{
  "n_layer": 13,
  "d_model": 64,
  "n_head": 2,
  "n_kv_head": 2,
  "head_dim": 32,
  "d_mlp": 192,
  "vocab_size": 4096,
  "activation": "swiglu",
  "norm": "layernorm",
  "norm_place": "pre",
  "norm_eps": 1e-05,
  "positions": "rope",
  "rope_base": 115000.0,
  "rope_fraction": 0.5,
  "qk_norm": true,
  "attn_scale": 0.262,
  "bias": "qkv",
  "tie_embeddings": false,
  "parallel_block": false,
  "extras": ["some layers without attention", "local attention windows", "gated attention", "value embeddings", "an embedding shortcut", "learned residual scales", "skips across layers", "capped logits"],
  "init": "trunc",
  "init_std_qkv": 0.0835,
  "init_std_o": 0.0164,
  "init_std_up": 0.0835,
  "init_std_down": 0.00946,
  "init_out_by_depth": true,
  "optimizer": "adam_variant",
  "lr": 0.00286,
  "beta1": 0.9,
  "beta2": 0.95,
  "weight_decay": 0.028,
  "lr_head": 0.00539,
  "grad_clip": 0.5,
  "warmup_steps": 559,
  "schedule": "wsd",
  "decay_fraction": 1.0,
  "decay_shape": "linear",
  "final_lr_fraction": 0.0,
  "batch_tokens": 8192,
  "seq_len": 1024,
  "doc_mask": true,
  "train_tokens": 83490000,
  "steps": 10192,
  "dataset": "wikipedia_en"
}
Each number is 50 + 15 x the weight over its row's rms, rounded and kept within 0 to 99. Layers, rows and columns count from 0. The size before them is the row's rms in percent of the matrix's.

# q: layer 7 attention query, 64x64, rms 0.137, rows 0-24, columns 0-63
# k: layer 7 attention key, 64x64, rms 0.137, rows 0-23, columns 0-63
q0 142:56 50 34 40 49 99 40 60 49 76 93 32 51 74 59 31 38 54 64 71 51 59 40 54 26 39 41 63 78 68 39 48 36 69 40 53 21 53 50 49 37 70 61 40 61 44 57 54 41 42 58 52 43 55 51 29 37 61 58 48 58 68 51 43
k0 129:66 39 30 42 36 49 67 36 37 56 64 51 42 62 69 36 34 72 26 60 34 65 62 64 49 48 48 64 74 66 58 24 43 63 40 82 31 57 59 58 45 66 71 31 36 51 66 51 21 35 65 46 56 25 34 39 39 65 22 52 40 64 64 67
q1 184:49 42 72 34 78 53 19 37 70 62 61 45 69 37 31 61 66 48 65 37 67 48 59 34 57 66 32 68 49 43 40 70 50 28 27 47 60 51 32 35 39 35 31 62 73 46 40 33 63 67 28 69 44 63 69 55 62 29 59 41 69 37 35 32
k1 185:33 49 74 59 71 45 40 47 59 54 50 57 65 30 37 68 60 35 63 32 65 35 50 40 69 61 47 66 35 45 49 74 52 34 41 38 72 37 39 40 49 25 21 69 73 45 33 37 73 72 23 64 51 61 63 71 70 35 56 37 64 33 34 33
q2 183:57 56 26 57 24 49 69 56 31 32 49 46 31 63 64 27 35 47 35 71 30 59 37 62 37 36 62 26 59 59 59 34 50 71 67 59 32 52 66 65 63 70 68 38 28 52 62 66 30 33 73 26 53 46 39 35 32 66 41 55 31 60 64 65
k2 112:70 53 28 43 29 57 59 68 31 46 54 38 32 65 58 34 32 57 34 73 31 75 53 59 31 35 54 37 55 56 47 34 62 81 56 53 36 61 62 60 43 79 74 23 30 55 52 74 44 35 76 42 46 38 47 35 33 55 41 65 31 73 58 58
q3 198:65 51 30 51 21 55 63 65 32 29 44 50 32 63 58 31 44 49 36 74 32 61 44 70 38 36 63 19 65 56 62 33 46 72 64 67 36 54 65 65 56 73 66 32 32 58 57 69 32 39 68 32 54 58 36 34 35 62 42 54 30 65 61 70
k3 088:41 39 79 46 77 53 29 61 55 77 60 55 61 37 35 65 67 39 64 43 68 32 39 45 64 66 39 77 34 47 31 54 44 27 35 44 74 45 37 39 47 37 36 60 69 44 48 25 72 60 37 61 57 34 73 62 74 50 72 33 65 48 33 41
q4 048:33 24 69 32 66 36 42 78 10 38 47 56 52 63 43 47 41 26 39 54 24 57 52 44 37 73 69 50 48 75 34 63 69 26 38 55 41 71 50 39 68 56 65 61 81 46 49 52 22 44 55 69 55 49 56 42 53 47 51 51 47 56 42 22
k4 047:51 38 41 63 40 63 60 66 45 49 72 63 49 29 40 34 65 26 83 54 34 78 38 39 48 69 53 35 37 73 22 79 52 58 45 40 73 57 56 49 26 58 51 43 34 34 53 69 62 55 46 59 38 65 39 30 37 39 34 55 40 75 43 20
q5 054:31 47 07 33 31 57 52 56 40 33 71 43 59 51 62 39 65 63 47 62 48 49 32 29 30 68 55 63 47 40 52 53 16 34 38 61 27 39 54 49 59 45 31 71 42 15 42 71 63 56 37 66 44 73 41 36 41 71 70 53 55 33 56 62
k5 048:38 41 40 43 67 66 44 45 25 46 46 50 51 57 50 59 35 47 29 56 29 27 34 35 42 81 66 86 68 36 22 65 36 51 54 65 39 63 72 45 39 66 37 47 57 43 42 59 44 35 42 30 51 17 56 23 73 25 41 49 52 45 72 53
q6 059:56 46 49 34 48 46 60 25 49 51 25 45 46 41 76 56 65 71 41 63 63 52 55 54 40 17 61 57 50 22 50 32 09 60 40 66 56 40 51 65 19 11 33 57 33 64 47 39 56 68 41 43 70 35 36 64 52 40 47 64 29 48 47 63
k6 060:54 39 69 52 46 31 58 54 79 48 52 29 32 69 58 41 34 58 89 50 66 48 77 70 48 57 61 56 64 16 24 46 57 47 59 48 48 54 47 39 51 54 63 05 35 49 56 45 48 39 29 51 51 31 49 47 81 51 75 52 50 46 55 70
q7 034:48 56 45 48 53 43 54 58 37 70 98 47 69 47 34 43 48 73 70 47 48 54 44 42 50 61 52 43 33 37 48 41 67 43 59 62 79 40 37 43 33 68 58 58 63 44 83 60 74 66 65 67 34 34 66 53 27 66 58 40 72 42 52 88
k7 034:34 41 35 38 37 56 59 23 50 33 21 55 38 55 16 49 62 15 13 48 41 51 48 54 33 49 56 66 40 71 55 47 33 68 47 45 39 61 35 67 73 51 24 61 31 37 62 73 55 38 35 54 28 50 32 37 59 40 59 40 56 40 57 31
q8 110:41 30 64 25 53 38 21 26 68 52 56 61 67 35 41 58 88 20 46 49 55 36 46 50 60 61 43 49 35 21 48 77 45 50 57 52 59 36 33 49 39 33 38 63 69 57 40 33 52 67 38 61 43 77 52 78 53 32 55 51 58 22 35 49
k8 086:68 87 36 68 25 68 70 62 35 39 52 28 39 64 71 34 31 66 44 61 49 59 46 47 21 30 53 40 74 66 53 64 51 49 43 44 33 68 74 60 32 64 48 39 53 61 74 64 36 35 59 35 55 40 42 40 32 69 29 60 34 51 48 65
q9 120:42 48 77 49 69 30 46 42 67 65 35 71 73 36 44 71 69 46 57 34 61 34 57 40 69 62 47 68 28 32 50 69 57 37 51 36 71 40 32 46 44 24 30 66 58 44 40 32 67 65 31 65 55 56 59 81 65 27 59 52 65 30 33 46
k9 123:36 42 69 57 71 21 48 32 55 55 43 63 67 27 32 72 77 44 65 39 68 36 56 42 66 61 36 62 38 51 49 64 49 31 49 50 67 37 33 45 43 29 22 78 76 46 41 36 60 66 24 68 50 56 52 76 67 41 55 38 59 36 41 32
q10 119:38 49 60 39 71 55 34 28 66 66 55 41 68 32 27 72 60 47 64 28 69 41 59 35 61 63 33 66 49 44 31 66 46 33 28 40 61 50 33 34 39 24 35 70 72 47 38 37 75 67 27 67 42 54 60 57 62 32 58 41 70 37 38 28
k10 188:37 42 76 57 77 42 39 38 62 58 50 61 66 39 39 70 66 42 65 36 70 31 51 38 77 64 45 65 37 44 42 66 46 27 45 41 71 38 34 41 48 22 26 69 66 45 38 28 68 65 25 66 49 58 61 74 70 39 59 40 67 38 37 39
q11 189:38 45 71 38 79 43 37 30 68 68 61 54 70 35 39 74 62 50 67 30 69 39 60 33 65 65 41 65 39 49 36 63 53 24 34 42 61 49 33 38 43 27 34 66 73 46 37 39 68 69 29 69 51 53 59 70 69 34 58 44 67 40 36 32
k11 268:41 40 73 58 72 45 36 49 63 55 45 66 66 38 37 68 73 42 66 40 69 34 52 41 77 61 39 69 34 41 41 67 45 28 44 41 71 37 35 40 47 26 24 66 67 47 33 30 67 62 27 69 52 58 61 71 69 34 65 38 65 41 40 28
q12 053:58 40 79 62 66 66 57 58 60 53 25 79 28 68 76 48 43 45 60 42 58 43 40 52 54 31 38 59 49 30 69 59 50 35 64 53 61 59 56 68 51 54 41 47 50 80 13 44 31 54 67 37 64 36 44 59 66 18 30 58 42 75 60 68
k12 051:67 77 49 79 42 35 44 48 68 48 62 33 64 49 64 26 64 70 80 37 64 40 75 88 32 36 38 36 63 53 83 48 39 45 60 46 44 66 60 36 44 50 63 33 46 41 37 53 65 52 39 56 64 63 69 66 66 65 61 48 43 52 26 59
q13 034:68 35 47 47 82 48 37 86 59 20 58 46 60 56 62 25 55 46 51 46 54 68 36 43 26 63 51 52 72 79 48 45 60 26 45 59 45 50 57 36 69 74 47 68 58 15 66 42 69 31 62 56 61 45 69 19 55 43 44 54 45 40 45 48
k13 037:37 37 12 51 42 97 41 62 52 82 56 46 55 35 31 36 46 36 76 44 30 47 46 57 46 58 77 48 44 48 50 78 54 59 47 47 46 83 50 45 42 68 50 48 54 57 66 47 39 54 36 51 56 58 80 32 54 26 31 49 65 68 58 38
q14 058:46 75 44 71 58 27 71 30 27 71 32 60 33 26 69 54 59 56 43 21 54 49 56 40 85 73 54 48 33 62 57 26 55 36 69 52 55 42 67 60 71 39 48 38 59 33 31 61 37 41 50 29 66 45 20 46 51 27 45 43 53 54 49 61
k14 057:42 53 51 73 43 46 29 77 50 62 44 60 55 42 38 81 31 42 74 35 60 43 45 59 73 45 75 68 59 42 64 22 39 77 78 42 50 50 55 48 51 38 77 56 41 59 23 42 53 49 70 39 46 69 54 34 54 71 39 27 73 46 65 32
q15 051:72 87 34 61 64 28 47 49 68 59 60 55 57 20 55 42 48 64 48 15 68 55 57 63 62 44 33 36 25 61 52 12 56 50 84 42 72 41 67 40 52 60 51 45 41 50 72 41 39 42 64 38 54 41 34 56 58 26 44 35 57 52 45 43
k15 043:21 48 35 51 30 55 54 66 64 62 01 54 36 55 49 54 63 48 61 36 57 57 35 50 81 32 57 61 59 31 82 35 39 51 41 27 53 62 49 52 41 66 68 44 58 59 33 29 44 43 45 35 83 66 73 52 21 52 58 39 47 46 48 54
q16 065:58 42 54 25 42 58 55 30 53 52 46 33 58 53 54 68 74 60 44 93 60 44 57 63 43 31 65 33 65 41 35 49 27 70 21 65 52 55 33 58 52 31 47 53 39 57 63 38 82 65 30 55 38 58 43 51 56 58 73 85 24 47 46 63
k16 057:75 34 82 44 50 56 61 59 66 57 57 28 23 57 43 45 21 40 52 46 60 49 76 51 41 53 53 62 28 31 22 55 65 60 35 76 37 27 49 51 45 29 51 37 31 58 60 39 35 49 49 71 34 22 63 65 69 37 77 48 66 56 54 54
q17 061:39 47 21 25 52 58 38 75 26 40 89 49 56 54 41 64 51 31 39 43 57 74 50 31 32 68 51 52 46 55 48 66 69 35 39 59 57 45 50 45 56 60 55 47 60 22 81 49 54 32 51 64 50 69 81 31 49 72 69 52 58 56 65 24
k17 057:17 37 43 49 61 90 45 47 45 52 30 33 54 59 48 46 48 28 50 61 33 53 33 41 67 84 82 45 45 74 42 37 56 38 52 62 60 48 79 37 59 64 42 78 27 34 46 50 46 46 49 45 48 37 44 25 34 29 42 66 51 71 47 38
q18 041:35 53 28 43 54 61 35 40 30 55 88 79 47 41 51 51 54 51 43 63 40 46 39 31 28 84 74 30 55 79 54 54 51 44 33 66 39 57 45 52 82 58 41 57 54 18 48 57 65 59 60 67 67 50 48 64 49 65 55 44 72 29 32 64
k18 044:42 43 27 59 66 63 36 63 56 24 45 46 54 61 33 61 29 49 61 61 39 54 24 50 59 62 43 81 50 63 25 61 47 71 54 49 47 67 79 51 59 84 50 36 54 46 69 47 54 49 45 47 60 23 69 20 71 42 24 67 59 40 67 29
q19 048:48 53 48 47 56 50 47 46 22 53 68 50 58 49 30 44 60 69 53 56 33 51 53 54 29 72 67 52 39 69 18 62 37 47 40 53 31 65 46 35 12 52 58 76 53 49 82 68 59 71 50 84 50 60 48 43 39 63 59 40 85 26 63 57
k19 050:33 34 48 44 60 22 54 59 44 22 50 54 37 47 24 47 54 28 55 52 36 61 35 38 31 73 59 69 47 62 24 63 45 39 36 61 63 67 57 64 37 76 42 47 68 39 74 81 57 41 43 44 19 30 39 14 67 52 42 55 55 44 55 53
q20 062:74 71 54 73 67 39 56 38 80 42 18 38 56 40 64 49 65 63 59 53 60 60 56 53 52 06 36 47 56 42 64 35 42 78 56 41 55 28 61 60 41 35 50 73 31 65 62 29 52 35 47 16 47 56 40 65 50 39 30 59 33 42 50 42
k20 062:52 44 57 32 36 32 55 34 68 73 29 50 43 66 56 41 35 54 67 50 59 31 69 59 67 33 45 39 49 07 47 37 71 23 57 30 40 40 20 41 63 41 50 22 46 84 45 26 38 41 48 41 62 57 60 63 36 45 54 53 45 65 55 67
q21 058:50 35 38 25 49 69 22 66 35 27 68 42 58 63 22 39 45 53 55 45 41 63 55 37 15 70 41 56 78 53 41 67 40 22 44 58 31 58 59 49 45 81 39 54 63 41 55 38 68 37 54 69 54 54 82 26 56 63 44 58 61 41 36 41
k21 054:36 38 19 56 61 99 44 65 45 38 64 30 49 50 50 45 60 37 46 43 36 49 49 33 33 68 59 50 31 71 47 68 50 46 21 55 45 56 91 33 40 76 46 65 60 45 61 51 49 57 36 46 39 29 48 23 65 43 29 60 62 41 49 47
q22 036:30 41 27 48 58 77 63 62 46 59 49 69 43 53 71 68 76 38 67 59 56 61 30 36 28 61 67 51 35 50 55 69 71 56 50 57 45 26 59 49 71 33 59 74 17 25 78 66 43 29 50 66 55 78 50 67 62 50 56 61 50 60 51 48
k22 034:30 41 46 57 53 35 34 33 48 48 33 65 74 71 31 48 39 42 52 71 18 43 39 51 39 52 66 45 47 48 33 19 71 32 67 72 50 67 58 43 52 56 50 82 43 55 66 27 45 50 57 33 70 53 59 51 48 35 48 76 25 79 35 30
q23 044:62 51 55 53 52 41 29 31 66 23 29 55 49 45 24 45 53 48 57 23 45 63 41 37 40 51 35 28 44 62 22 73 63 56 54 27 25 46 53 40 49 67 52 50 21 57 84 43 40 20 45 60 38 64 44 35 65 51 17 50 41 60 36 33
k23 042:42 30 44 72 63 34 31 43 50 75 41 61 59 53 41 52 51 65 53 44 21 38 28 49 52 51 40 13 44 54 49 41 86 42 40 39 58 38 36 47 44 59 70 89 64 72 73 34 32 56 62 32 51 53 59 53 27 41 55 58 41 51 19 58
q24 060:69 57 47 47 41 65 64 57 73 36 44 37 67 74 40 39 53 46 53 71 55 34 55 57 22 37 50 67 59 32 42 73 22 58 27 28 41 58 26 54 29 72 38 80 56 64 36 68 56 57 40 41 25 44 54 37 41 50 43 48 57 18 73 64